Each number is 200 + 30 x the weight over its row's rms, rounded and kept within 0 to 999. Layers, rows and columns count from 0. The size before them is the row's rms in percent of the matrix's.

# layer 10 MLP down, 384x1536, rms 0.0582, rows 261-369, columns 896-959
100,230,178,218,211,255,204,211,174,199,179,190,190,178,214,211,215,229,204,205,228,220,175,163,199,216,202,259,206,194,242,202,165,172,210,190,217,180,193,161,199,225,238,183,213,218,176,143,241,200,238,175,205,172,226,172,258,195,190,197,188,194,203,189,238
102,202,192,173,185,151,165,144,228,163,209,214,192,187,199,236,239,191,168,224,159,233,194,183,225,199,209,198,201,138,154,159,194,212,150,184,266,210,175,185,233,209,100,210,224,161,237,216,178,219,225,251,197,161,212,159,234,153,179,223,172,161,179,195,237
101,221,186,200,210,193,153,196,202,243,216,189,221,166,224,217,175,167,185,194,196,196,186,203,148,179,166,188,152,215,203,219,172,266,249,272,218,182,171,152,179,207,202,193,174,221,234,206,186,196,220,195,200,200,200,211,202,204,130,248,202,214,206,187,151
097,157,225,284,187,196,157,201,200,174,205,189,269,174,215,219,230,218,192,199,192,169,260,169,190,180,144,196,217,237,179,204,218,186,205,230,184,194,230,189,177,128,229,232,185,198,207,169,260,222,252,258,236,191,196,177,217,222,160,236,248,228,179,163,194
099,207,132,232,186,205,181,189,139,218,176,179,211,268,208,200,194,191,178,234,202,174,211,217,187,213,202,237,225,245,232,242,231,222,189,174,224,210,242,177,165,208,191,150,252,225,198,211,184,188,282,227,211,205,172,207,209,218,196,190,220,225,193,189,165
099,195,225,264,171,199,235,205,180,166,240,225,177,224,167,149,237,237,217,178,144,186,245,171,205,170,167,208,262,200,191,190,191,186,180,171,217,183,204,162,242,192,142,155,188,211,187,163,218,196,229,240,229,222,220,242,177,157,230,220,181,186,194,174,237
100,160,227,167,209,209,189,216,186,209,270,227,194,217,173,246,188,233,176,207,203,247,174,223,198,172,215,231,261,194,187,219,207,215,200,223,209,143,185,249,170,206,209,185,243,223,180,215,167,235,175,196,221,190,202,235,223,222,219,204,187,209,232,185,183
097,222,259,162,226,221,215,193,187,247,246,224,196,174,192,218,171,217,187,202,156,176,210,215,189,171,154,208,244,188,187,178,215,123,215,246,183,169,164,189,193,233,173,208,180,244,242,218,138,248,233,195,149,216,207,220,231,216,168,147,177,157,206,173,190
101,233,201,174,227,197,181,186,228,195,192,249,156,183,216,200,208,239,218,193,149,204,193,232,171,197,211,184,189,202,164,186,262,253,185,219,243,206,304,211,195,171,210,257,193,217,287,264,185,183,162,158,151,204,193,215,254,162,175,186,211,185,213,195,136
098,187,231,203,216,189,208,204,166,187,207,216,182,180,174,144,210,144,158,204,131,224,222,201,219,190,167,174,183,229,176,213,186,133,200,190,218,205,250,280,213,280,197,250,198,156,214,245,206,193,198,178,241,216,225,243,212,192,200,273,190,200,247,205,241
102,175,196,198,213,191,226,229,183,240,180,200,205,195,255,191,195,205,216,218,218,219,216,145,200,191,227,195,213,225,199,227,201,234,226,229,175,223,201,206,176,216,194,208,213,192,162,217,223,182,201,191,168,200,187,239,223,269,229,218,167,145,235,149,231
098,211,182,192,188,196,258,212,216,199,235,255,206,239,188,147,201,228,223,223,203,231,130,184,229,170,188,158,214,181,216,219,190,216,153,229,143,229,243,189,213,229,212,259,180,265,197,217,254,162,148,156,218,202,229,176,218,183,214,205,179,234,194,181,149
101,217,201,162,198,211,184,230,192,231,254,269,245,190,150,213,247,222,227,213,262,194,244,216,156,199,204,199,179,214,216,166,209,227,169,216,166,179,225,210,193,149,204,187,241,188,187,211,237,142,207,200,184,206,236,238,191,250,183,181,227,178,226,200,193
100,190,134,210,170,228,166,167,192,167,193,212,200,180,181,209,221,232,202,172,161,152,166,170,147,186,206,186,200,164,235,169,183,198,193,217,191,182,181,204,212,189,154,156,175,166,167,240,223,230,171,207,161,166,214,224,202,171,166,238,193,264,155,207,173
098,174,149,212,172,229,201,253,174,240,221,180,253,206,153,167,211,203,152,206,271,211,243,195,256,225,166,183,205,166,251,231,209,207,153,199,190,233,117,145,183,178,200,146,178,186,194,173,116,218,226,183,218,194,169,218,192,240,216,247,215,193,197,157,171
100,227,199,205,219,158,244,183,183,196,152,203,213,251,243,228,188,214,203,153,268,231,189,240,155,157,176,201,205,208,184,261,221,213,178,229,179,213,205,181,204,212,134,210,225,267,207,223,154,208,222,162,258,176,206,150,147,175,209,191,201,146,173,209,218
098,204,240,171,227,215,209,159,191,221,230,203,194,213,234,232,186,244,233,195,243,166,210,258,180,178,206,138,218,170,199,214,242,183,186,225,176,219,241,182,200,167,192,234,148,164,185,152,157,235,231,171,212,213,179,150,187,192,188,199,225,192,260,174,197
098,134,157,243,185,169,230,201,169,174,133,202,217,198,268,188,207,202,220,204,217,207,184,189,216,199,203,185,169,193,211,184,172,206,253,211,203,219,194,178,230,185,194,153,216,230,156,231,188,180,218,187,192,214,175,196,180,242,176,167,157,236,221,242,231
105,217,216,202,157,195,181,200,141,198,189,238,230,161,201,218,206,216,186,170,193,279,175,136,191,171,204,189,170,149,207,168,189,221,153,192,199,259,190,226,175,200,191,197,266,195,191,197,220,195,215,167,180,182,167,193,269,240,161,212,194,163,171,200,221
102,188,263,212,214,237,218,231,156,173,199,164,208,216,197,195,141,209,170,189,198,218,201,183,232,187,162,193,239,224,259,152,226,244,206,156,212,140,227,185,190,206,140,151,182,224,170,221,161,205,201,180,239,123,261,233,179,222,241,193,157,189,215,194,190
094,238,259,173,210,178,213,255,240,165,192,232,204,203,268,178,219,179,205,108,156,155,192,171,207,228,184,184,194,208,205,179,209,240,217,206,197,269,173,239,161,206,184,200,171,208,177,217,196,239,228,240,218,161,212,218,190,166,172,206,148,230,215,185,260
097,198,305,217,190,213,204,210,219,179,167,164,162,192,200,134,188,219,203,284,187,205,197,196,219,125,176,178,190,180,263,227,192,183,195,198,186,221,257,172,229,199,283,145,178,165,175,202,159,215,235,191,187,223,201,179,192,239,223,180,197,263,155,171,199
103,178,229,131,236,200,161,182,215,224,254,195,208,249,236,190,207,219,185,197,207,201,198,228,210,201,251,232,186,191,131,180,172,216,198,184,197,188,210,209,232,162,199,219,162,236,133,228,224,214,228,203,198,179,194,224,195,155,190,200,230,196,241,180,170
098,209,150,233,187,172,216,261,181,171,173,224,227,167,195,197,181,202,208,169,256,227,216,188,193,199,176,137,236,208,210,195,234,200,194,207,245,208,163,216,160,223,252,164,225,156,195,186,207,195,227,238,200,210,213,221,199,236,221,260,210,197,194,226,198
098,160,190,182,204,215,190,174,186,193,179,189,178,226,200,211,214,205,114,235,220,273,219,196,202,159,184,250,156,117,198,231,188,191,163,239,181,216,197,184,185,180,152,235,210,222,198,154,187,180,224,192,189,148,198,228,202,210,164,212,220,232,192,179,182
095,268,241,167,170,203,244,212,203,188,164,185,148,207,263,246,185,219,164,201,174,114,203,175,218,223,181,187,190,183,200,264,213,178,200,213,245,209,227,231,213,206,231,212,241,219,223,162,201,187,192,226,188,212,222,223,157,232,252,181,205,209,180,239,231
099,209,160,190,185,226,188,181,209,199,171,233,189,177,192,205,163,238,233,191,213,190,221,215,193,196,214,197,248,207,162,171,231,221,234,208,251,226,197,147,202,227,201,192,186,194,214,216,169,228,166,260,196,170,203,217,201,183,256,163,204,194,160,245,195
100,194,157,161,171,177,188,214,135,221,185,188,225,167,212,188,236,195,207,142,242,237,219,222,260,217,200,166,169,210,162,238,218,167,188,207,209,237,242,166,213,223,129,183,268,209,172,189,213,186,229,213,227,212,180,219,213,178,168,205,232,170,220,222,179
102,206,217,213,186,206,150,232,236,233,234,260,198,213,180,183,193,171,178,149,305,176,249,211,221,171,168,211,221,194,170,183,223,215,197,196,257,223,187,256,167,204,193,207,217,230,288,215,123,225,220,215,187,168,231,204,198,238,209,215,216,232,209,189,152
096,217,202,170,167,260,154,211,179,170,212,237,200,197,147,215,186,197,182,170,244,217,186,265,227,218,186,177,203,184,202,221,256,225,224,189,198,189,222,185,194,198,269,145,192,240,181,178,181,200,219,209,159,255,152,219,209,191,216,171,183,239,163,236,212
101,181,145,225,196,193,193,240,207,220,204,226,213,203,192,98,204,216,213,274,176,219,214,234,166,218,168,256,245,202,195,216,227,166,183,195,188,170,224,194,194,250,185,218,197,172,191,190,212,221,211,218,182,180,185,222,171,213,206,205,230,190,269,215,171
097,210,207,223,209,220,233,171,226,173,227,144,193,227,239,240,165,132,195,237,178,201,212,214,167,263,198,190,132,194,234,179,164,171,221,179,223,202,192,193,204,191,251,203,156,189,185,237,231,176,196,204,234,173,208,200,221,193,195,207,193,177,212,114,198
097,196,210,219,242,189,212,215,167,208,193,211,184,230,177,202,180,210,197,274,247,201,164,179,214,199,179,189,176,144,190,192,182,224,208,230,213,238,209,211,181,136,239,201,194,231,196,210,183,207,184,165,166,239,146,200,237,229,204,143,194,211,156,195,201
101,172,153,172,247,182,200,174,164,190,196,207,153,186,192,207,197,253,159,190,177,222,203,194,251,208,122,190,139,217,245,184,171,194,164,196,135,187,212,217,214,216,207,211,238,196,249,195,168,261,189,200,218,171,238,209,248,196,162,204,226,174,218,187,212
100,199,102,165,213,249,226,151,175,228,206,131,234,190,216,207,239,276,225,200,247,231,199,229,251,232,222,153,240,194,170,212,185,201,218,200,232,214,190,176,182,203,169,226,211,190,189,203,205,204,220,276,158,185,209,146,225,165,214,219,249,191,238,183,223
096,189,238,201,166,244,213,238,257,191,228,194,152,197,179,186,166,205,245,163,211,246,215,202,209,244,174,187,209,206,212,233,218,233,192,237,165,203,227,137,133,214,186,176,216,226,264,282,210,192,276,212,240,174,190,194,178,228,151,209,188,210,180,198,204
100,187,110,164,206,206,199,203,196,217,262,183,227,154,228,182,172,227,215,174,242,213,265,211,210,162,149,231,159,222,199,189,162,161,202,171,184,180,192,220,220,231,183,174,158,194,207,217,174,256,233,194,174,195,248,197,219,215,289,166,174,159,213,271,202
100,224,215,210,245,136,230,187,193,218,182,140,200,178,207,267,215,173,186,182,247,239,195,198,149,169,187,196,172,199,163,184,226,236,188,217,174,224,154,199,101,186,215,193,181,264,167,166,182,196,154,194,154,205,196,251,215,171,232,230,181,226,166,229,201
096,203,201,205,183,241,201,189,206,172,228,244,236,196,200,178,178,198,219,280,188,204,195,201,205,210,194,219,160,240,265,200,211,207,214,142,123,212,200,200,224,248,217,223,200,219,175,240,226,202,205,176,196,189,227,222,186,168,282,175,211,180,200,190,220
099,199,226,228,133,241,233,152,260,193,210,201,241,207,251,218,212,210,242,198,230,163,159,190,208,189,196,242,159,200,200,166,230,188,156,277,244,242,142,217,170,177,221,184,265,248,183,209,207,185,162,168,234,223,182,210,175,188,211,192,164,254,192,205,265
105,159,166,175,169,179,180,227,226,190,151,218,208,209,196,233,167,192,191,231,309,156,248,183,178,174,177,189,211,217,238,158,195,214,188,186,149,226,201,197,206,191,257,181,265,207,160,169,215,213,255,168,207,182,232,193,256,165,110,193,214,160,201,234,230
095,201,236,190,254,178,211,244,204,220,237,193,202,217,229,217,188,255,189,164,159,158,221,235,230,212,168,127,175,169,192,180,186,133,211,241,204,181,185,199,194,207,163,159,184,185,195,151,218,205,208,245,201,194,191,212,193,199,234,219,214,200,222,202,116
094,234,237,179,208,174,153,227,193,176,195,198,183,273,128,193,196,171,152,191,202,181,154,256,249,229,167,199,197,169,159,209,204,152,182,178,208,224,215,160,189,145,149,145,180,197,212,208,138,244,208,190,206,203,242,192,228,216,159,192,192,211,176,186,181
100,222,205,253,176,210,233,245,175,174,250,197,247,212,209,143,233,198,223,227,220,188,231,184,225,240,265,139,270,215,185,205,182,196,241,190,208,163,214,203,218,205,154,236,172,252,194,175,178,196,194,190,188,217,164,196,162,201,164,171,254,173,170,151,224
098,209,195,210,220,245,194,246,178,192,208,203,200,212,179,247,210,187,237,212,271,180,222,150,218,177,202,191,254,174,219,161,251,238,175,165,184,244,202,196,212,198,151,178,154,195,244,191,227,221,179,160,228,210,234,186,216,203,142,226,200,174,226,221,252
100,196,176,187,194,211,209,195,218,197,176,202,162,255,209,166,239,205,232,173,158,216,164,211,236,186,180,220,198,203,232,235,249,228,153,193,151,238,171,161,181,245,173,176,165,181,212,156,177,190,172,165,199,201,179,178,205,209,250,228,193,199,188,149,262
096,165,147,206,205,233,168,198,181,200,163,260,200,217,187,196,184,182,180,157,235,199,164,163,185,203,213,209,194,173,176,230,236,192,240,227,143,216,211,237,190,192,202,149,202,226,239,252,214,208,225,247,194,195,176,171,178,165,242,220,163,237,179,258,221
095,224,153,213,180,197,172,217,240,200,171,198,194,188,157,199,251,204,216,181,178,163,180,224,237,226,195,199,187,218,206,198,187,188,192,167,180,197,235,146,184,152,222,182,208,242,209,236,213,170,176,240,239,191,174,210,185,234,179,224,244,162,219,187,181
100,226,234,196,197,173,223,193,248,202,207,208,226,234,188,178,185,196,181,135,169,223,239,210,225,189,181,213,200,259,189,233,213,183,163,162,212,259,155,203,201,175,198,149,245,129,216,220,179,199,226,173,201,171,186,234,204,209,208,219,180,152,180,195,141
100,196,257,196,164,212,225,215,207,224,184,158,204,175,209,194,227,207,233,245,200,185,205,173,190,239,159,182,200,159,220,225,171,205,224,205,215,225,209,188,180,236,208,204,192,197,205,223,191,212,189,187,186,163,196,184,196,180,274,270,228,209,179,181,263
100,202,204,212,276,189,214,204,175,268,254,207,251,205,176,193,266,181,235,183,275,205,157,229,169,152,213,200,170,162,241,201,232,200,155,210,193,197,239,162,155,198,214,187,215,202,211,203,150,176,211,248,200,208,195,229,191,185,198,156,170,169,189,245,208
099,150,221,178,262,220,199,145,205,185,187,221,238,149,172,252,220,203,182,202,171,161,177,147,157,216,213,217,200,210,238,179,172,204,198,131,196,220,179,242,201,186,221,219,158,234,244,180,174,198,182,213,212,205,176,182,174,163,190,202,166,157,238,202,163
097,193,230,274,171,182,182,198,182,231,226,240,218,248,190,196,196,201,201,214,153,202,207,215,232,185,202,195,183,189,212,242,183,205,229,188,218,193,195,177,225,204,171,146,191,190,190,218,211,167,233,202,208,147,176,171,236,164,184,205,205,198,176,155,165
101,229,206,222,187,251,148,198,203,208,187,216,191,170,253,169,172,204,224,242,182,245,215,162,173,207,215,237,138,198,204,182,202,198,206,178,251,190,249,234,236,204,147,204,222,217,125,177,204,173,169,141,213,227,207,168,226,201,202,214,188,138,188,201,216
100,254,214,219,198,158,250,185,189,217,216,249,167,204,188,218,208,179,204,226,156,149,119,250,169,205,214,210,213,190,198,183,173,250,206,199,174,165,209,176,179,191,198,177,225,194,185,190,165,219,217,195,204,198,169,238,182,182,180,168,180,205,217,175,194
099,250,214,204,200,219,166,178,235,188,208,187,178,201,207,186,150,207,224,205,180,216,177,222,178,208,226,154,211,159,266,188,231,196,180,206,202,192,214,178,209,208,214,175,212,213,185,185,270,169,260,180,153,158,228,190,237,220,225,192,213,198,196,197,184
100,194,229,182,192,188,201,199,227,171,200,224,192,220,230,250,155,237,215,192,223,216,253,186,208,198,203,205,223,256,194,222,185,202,184,148,235,192,165,170,234,240,199,173,194,230,234,239,166,209,199,204,213,188,189,185,262,167,199,185,212,193,257,184,154
097,207,193,150,235,153,161,210,228,133,175,239,223,209,173,229,243,243,177,212,197,167,193,186,213,166,197,217,148,230,243,190,192,200,96,189,238,187,240,211,210,159,136,210,194,245,237,211,204,222,224,175,184,245,255,227,205,196,221,191,234,143,167,214,205
097,233,244,178,227,193,230,157,202,207,235,220,188,232,225,198,219,203,190,181,200,232,145,255,224,191,188,161,211,198,167,190,209,174,187,183,267,243,191,193,229,221,225,186,157,196,155,233,201,202,194,167,199,221,202,258,193,219,200,199,232,231,228,219,226
098,210,107,166,230,254,171,188,155,183,222,107,167,168,161,160,165,210,203,185,205,282,171,241,189,248,257,200,192,172,221,179,180,180,213,196,188,193,220,218,207,221,176,199,154,229,152,170,181,131,209,193,238,190,207,171,205,208,176,215,189,199,200,181,140
099,143,164,178,263,207,260,209,241,188,227,206,215,223,252,209,237,189,191,237,241,190,126,216,190,250,172,183,229,193,195,159,217,220,174,247,179,223,226,200,142,165,164,212,151,209,272,173,215,211,213,194,176,229,166,229,245,145,181,193,217,208,222,194,195
099,170,191,195,178,233,174,228,163,215,197,232,194,180,198,175,202,211,223,200,200,212,174,214,206,137,220,213,192,186,202,203,161,177,216,266,186,202,226,169,202,161,205,187,232,248,163,193,196,246,182,195,202,200,209,218,221,203,194,192,233,242,263,219,197
097,228,285,180,209,181,200,205,181,190,195,267,179,168,175,190,145,216,192,202,220,186,179,202,176,237,156,216,174,224,179,195,186,213,259,190,196,215,191,223,210,209,201,198,188,209,194,201,226,194,214,202,183,236,173,197,199,189,156,219,208,204,189,182,225
098,278,180,246,225,213,175,241,160,177,199,135,201,184,228,211,202,230,213,202,255,124,229,184,211,187,248,147,207,185,202,172,142,218,130,161,167,127,197,216,181,202,160,197,202,196,214,255,204,209,205,164,92,207,183,172,148,228,186,170,230,221,227,200,221
105,203,151,272,201,189,206,215,181,192,183,161,177,216,179,201,221,243,216,168,234,170,190,237,230,199,162,191,197,213,194,227,223,165,257,225,172,170,169,157,202,229,151,190,227,273,221,226,197,275,223,224,238,197,170,153,204,221,188,163,178,230,179,150,213
102,188,176,232,201,226,226,187,179,231,222,150,189,181,236,208,243,164,193,194,204,232,204,230,172,238,182,174,199,183,181,236,242,200,179,174,177,232,212,203,188,209,180,217,186,219,216,213,195,215,190,227,198,172,186,173,229,190,209,163,181,211,177,166,248
099,171,164,196,200,177,182,170,142,179,140,218,194,227,223,235,215,182,189,193,205,213,202,169,224,191,194,185,195,199,231,196,204,212,226,229,181,229,247,157,236,215,230,223,263,253,192,235,197,255,198,195,216,220,224,182,196,178,204,185,155,144,196,219,227
101,177,205,247,216,209,146,220,213,208,194,204,206,212,191,126,216,186,164,204,196,179,184,195,153,193,246,221,248,202,176,237,191,213,136,225,221,183,236,144,205,268,199,224,262,214,224,175,200,205,125,218,185,219,152,177,168,239,164,203,161,213,180,202,190
098,184,191,184,173,197,261,185,216,245,204,181,241,169,149,207,236,164,219,209,193,192,243,231,257,235,219,196,249,172,263,217,229,217,201,190,153,190,239,212,197,187,172,217,219,214,189,224,194,207,215,177,214,165,179,192,207,209,251,227,197,208,205,215,248
101,208,224,199,196,197,159,229,218,206,193,155,232,160,213,195,218,166,176,194,231,157,208,164,199,226,245,182,229,175,155,204,212,215,209,223,227,201,260,239,194,175,219,193,155,179,202,177,228,195,223,202,234,238,199,177,257,226,211,214,170,156,149,246,204
097,264,253,193,241,201,174,176,125,190,201,246,191,151,193,146,205,191,200,254,215,232,210,176,198,197,209,192,236,170,220,225,197,182,183,197,195,214,227,245,255,193,242,168,181,158,202,177,170,190,231,238,248,184,164,167,170,228,121,229,211,191,190,184,200
100,171,245,231,209,220,205,200,225,155,210,203,154,202,194,186,216,202,248,199,212,224,222,175,177,155,208,217,226,188,192,213,199,153,181,195,233,172,163,210,232,170,198,210,199,186,166,182,207,206,187,260,151,206,232,150,255,185,224,207,167,144,202,142,192
103,206,210,212,215,215,253,225,205,149,178,217,219,203,201,180,199,157,224,226,188,224,153,184,167,213,222,202,229,152,247,224,202,214,227,177,209,209,239,192,219,200,219,156,249,211,219,214,187,206,208,212,210,142,184,230,186,180,140,195,203,263,174,184,240
097,182,173,187,163,242,192,215,213,263,190,148,236,233,198,213,260,217,203,188,202,200,203,235,210,184,189,191,200,185,206,272,186,191,175,217,251,220,246,221,224,237,198,173,194,169,117,180,181,175,187,174,193,237,259,253,197,239,144,253,196,237,202,165,184
099,192,226,205,216,241,198,173,223,220,211,233,206,146,201,226,182,222,174,231,200,199,187,174,162,178,247,191,164,234,229,212,155,214,222,215,131,219,258,132,169,229,173,211,205,139,182,190,195,130,192,215,185,217,165,165,234,164,184,196,202,232,162,214,188
099,195,182,201,203,184,233,231,213,209,199,216,273,155,177,244,160,140,164,250,169,201,201,169,176,186,212,231,215,215,211,200,214,166,200,168,195,201,195,233,158,180,227,204,153,243,227,132,215,167,191,147,210,231,215,215,273,193,189,155,157,202,240,247,198
101,180,213,181,210,144,177,190,207,173,233,211,226,198,203,156,209,204,200,136,166,177,199,166,250,205,111,206,186,222,186,146,261,213,216,202,196,204,202,171,169,148,203,176,188,285,179,171,181,203,152,243,183,133,222,184,200,164,227,218,217,182,241,199,210
103,200,283,226,208,208,129,202,206,199,191,234,215,202,175,184,245,192,241,186,201,204,179,166,167,167,227,162,193,210,213,199,189,226,225,210,264,144,248,217,205,241,207,225,175,201,193,204,217,193,207,169,237,191,192,203,170,225,145,239,178,207,237,160,154
099,282,175,184,198,165,223,247,163,238,194,167,208,186,215,203,206,242,196,208,218,189,233,175,190,193,205,190,170,162,180,168,202,231,208,198,170,214,153,168,225,259,204,222,279,187,212,199,189,225,192,197,200,174,205,254,237,203,220,207,208,219,190,215,271
099,236,282,174,192,208,187,231,168,204,177,196,165,166,199,216,172,191,216,154,205,148,226,219,149,248,209,170,223,159,190,237,162,187,188,190,206,206,217,290,236,202,219,224,185,131,196,224,165,213,183,175,195,200,279,224,209,196,253,225,204,191,204,219,237
100,156,250,163,214,133,184,201,166,171,161,254,139,195,207,273,163,203,197,215,208,266,134,202,143,258,175,223,161,202,207,191,224,198,227,214,222,275,205,212,206,153,235,209,203,193,298,239,239,207,235,212,263,174,207,199,152,198,199,170,195,218,204,114,217
100,183,220,226,174,150,221,132,250,206,156,261,207,204,197,169,169,191,221,180,227,169,199,168,185,174,248,182,195,198,289,190,151,188,202,221,172,189,180,185,238,188,198,232,190,286,233,219,204,203,170,168,206,165,194,179,195,259,255,237,168,216,175,207,219
096,219,283,193,190,173,225,163,173,195,194,222,216,208,204,185,190,196,178,215,168,174,157,140,194,178,260,198,222,216,202,234,266,185,231,188,183,156,240,219,193,184,176,138,249,180,198,189,269,250,162,235,197,218,180,171,198,205,208,161,182,172,197,228,159
100,198,258,217,165,191,158,225,197,224,270,218,223,238,167,228,176,170,216,176,297,157,239,190,214,231,212,189,173,241,223,158,150,165,202,177,167,188,190,206,201,234,213,165,183,240,209,213,199,247,260,141,180,220,221,247,173,242,187,209,185,201,212,187,268
100,218,234,213,228,157,247,194,177,178,195,266,221,190,188,180,202,191,178,202,212,157,221,201,220,224,202,181,138,187,201,202,248,191,173,195,217,211,240,144,228,226,205,166,212,209,195,157,243,208,221,262,203,216,191,192,214,228,200,187,203,215,166,178,180
103,149,240,205,184,197,221,227,210,172,242,206,173,210,159,205,197,223,162,250,151,181,179,220,199,193,152,177,164,214,216,200,164,198,217,177,164,245,245,197,146,191,223,176,208,171,261,182,210,145,220,213,206,189,183,200,195,193,201,197,165,204,226,171,132
099,179,142,177,218,207,194,239,250,185,188,184,169,246,209,217,227,190,186,223,214,150,219,197,162,163,284,150,119,226,183,215,179,239,217,205,233,145,212,202,212,200,231,156,235,220,163,257,201,203,159,203,231,189,190,176,190,192,262,207,193,239,187,273,226
100,193,248,140,205,148,129,214,234,183,175,201,192,188,164,163,226,175,187,177,170,200,181,191,194,205,215,218,199,183,192,219,264,215,164,167,179,241,210,172,191,212,201,171,142,214,219,210,237,197,200,179,188,239,240,179,181,162,174,265,180,204,286,163,239
094,244,183,210,183,187,169,224,174,237,184,176,183,230,198,231,167,190,223,152,242,213,197,207,205,199,180,234,225,219,174,196,237,173,210,209,166,215,194,220,185,199,156,181,165,223,171,206,213,250,222,161,196,208,220,201,211,193,220,152,212,195,174,180,225
096,219,235,228,187,170,189,227,269,222,229,217,197,208,181,144,197,196,173,156,133,227,192,221,217,207,187,190,177,179,189,222,202,161,222,210,186,196,204,198,170,210,230,225,216,163,212,223,211,226,204,170,212,204,194,192,197,184,221,188,174,176,198,183,195
097,223,230,200,220,202,224,143,189,192,169,175,180,210,180,221,206,237,232,191,227,194,208,193,188,230,237,199,234,188,208,175,167,218,208,186,187,226,215,168,193,191,270,157,206,126,225,216,224,227,212,178,176,203,212,170,154,190,210,177,199,207,190,203,201
101,176,274,183,228,201,188,196,236,190,203,206,189,270,232,133,208,208,186,238,147,168,230,207,155,189,210,205,233,182,228,158,218,169,233,217,266,202,225,222,219,174,190,179,210,207,185,150,231,259,277,214,271,234,166,220,183,205,173,191,237,155,273,204,193
099,209,226,247,215,228,230,171,216,175,232,228,216,168,174,193,235,150,194,169,120,222,185,205,200,189,217,192,183,221,216,172,223,152,221,186,204,234,168,159,235,187,183,207,189,160,231,143,185,194,227,182,249,224,197,234,218,200,205,171,173,203,160,211,170
097,253,177,192,196,191,241,180,174,186,169,224,236,203,179,181,209,245,226,194,144,170,200,200,200,224,253,168,189,194,192,247,167,228,183,225,196,193,206,197,224,202,180,200,161,211,197,207,223,180,176,213,219,194,186,157,244,177,177,169,197,222,237,167,207
100,209,178,188,158,188,269,160,202,209,200,168,206,222,189,190,209,187,121,200,199,195,247,267,211,193,239,250,227,228,222,209,183,268,190,205,237,195,239,215,236,167,164,135,225,219,254,227,228,229,226,233,203,187,219,192,234,229,226,192,200,161,123,219,250
101,212,192,256,161,169,162,156,110,196,237,198,151,210,218,196,213,200,154,223,239,225,168,219,197,167,208,207,164,222,221,185,221,212,218,169,179,205,177,219,204,203,100,217,197,257,195,251,163,249,192,228,215,142,209,205,180,117,212,186,246,231,214,229,234
102,201,155,202,174,228,199,168,227,223,184,204,202,184,213,243,205,220,192,154,203,191,221,217,240,200,161,200,196,198,210,212,180,227,180,174,142,188,216,202,210,198,166,187,180,191,259,173,214,233,153,188,120,218,180,228,201,230,209,205,176,223,192,178,195
101,218,197,181,253,180,178,150,225,222,202,204,175,175,169,193,190,229,164,245,140,232,219,186,247,196,238,142,206,175,189,176,158,226,213,171,224,141,233,228,186,209,239,212,216,193,192,169,191,248,234,175,240,213,213,188,149,225,197,188,162,187,195,236,150
104,226,287,181,203,166,177,234,211,214,180,180,214,196,82,177,192,192,185,193,100,98,214,211,211,199,203,222,209,213,200,184,255,176,173,224,227,179,221,211,217,169,237,174,240,236,167,192,148,172,207,162,224,190,205,191,198,227,200,171,168,244,194,196,168
100,198,241,178,196,178,204,151,173,149,211,203,234,211,247,190,168,169,228,236,152,227,186,213,229,214,204,272,188,231,162,242,153,196,219,199,183,197,147,199,159,183,220,157,148,172,210,227,215,186,190,198,169,217,184,164,227,232,170,166,234,234,215,191,162
097,225,149,240,245,146,262,199,190,206,199,262,298,197,166,182,183,234,183,239,213,202,211,165,158,216,264,194,177,188,187,139,287,243,200,167,194,186,170,195,192,221,179,172,257,138,199,251,240,197,194,196,234,198,233,220,183,219,235,157,191,247,199,197,176
103,149,196,192,241,235,170,228,213,234,203,159,206,235,204,225,203,228,207,209,179,202,237,223,144,176,218,187,160,151,239,202,167,190,199,203,201,187,237,182,180,203,198,200,200,178,195,217,190,194,178,197,173,192,221,235,176,177,169,187,200,228,185,157,203
119,157,191,227,211,209,214,197,222,216,208,125,222,215,133,182,226,183,195,240,235,206,185,171,218,198,178,196,191,230,187,209,186,187,181,243,226,235,239,189,179,236,189,160,147,226,197,248,146,186,204,173,201,199,271,165,227,198,210,195,234,189,187,203,165
099,153,200,206,201,189,254,195,213,187,202,183,180,270,228,275,219,192,207,218,211,199,170,186,195,214,173,183,247,213,198,175,215,213,101,161,201,174,156,232,208,194,225,146,176,197,139,196,193,227,201,177,164,181,201,126,202,215,217,180,231,224,196,162,216
101,272,219,200,263,195,219,187,255,229,202,209,167,201,275,155,186,174,222,250,182,182,271,248,146,158,175,216,185,163,153,197,186,187,215,229,204,244,156,192,204,148,217,217,229,154,241,227,196,148,198,201,190,234,203,179,240,191,258,174,177,177,226,200,187
099,187,132,134,186,170,172,233,248,218,137,207,211,203,233,219,207,220,181,289,239,188,143,168,175,225,199,222,160,168,223,206,218,204,204,197,179,166,203,194,203,184,213,219,239,173,206,193,206,175,205,189,204,178,290,222,188,186,162,230,201,253,185,235,192
096,211,136,164,140,214,174,184,190,166,211,220,223,239,179,188,201,228,189,203,224,215,195,182,236,241,214,188,179,170,227,176,223,182,206,193,244,168,195,204,255,200,175,203,198,185,181,186,223,206,186,163,161,247,168,182,192,200,234,161,208,193,262,163,271
099,211,233,191,158,173,246,209,168,190,260,177,227,193,163,216,211,233,175,177,289,188,253,212,148,195,167,205,208,178,262,232,197,200,205,223,224,222,169,214,165,171,197,227,180,196,206,213,253,180,204,163,185,183,218,195,142,210,160,184,159,255,210,179,199
101,211,265,210,209,192,242,209,158,215,191,194,183,187,225,174,226,155,186,158,216,217,178,199,207,205,216,197,241,167,158,175,225,190,149,205,212,202,205,126,190,155,213,197,169,223,183,190,177,228,234,184,187,173,174,174,193,189,205,223,226,172,201,128,219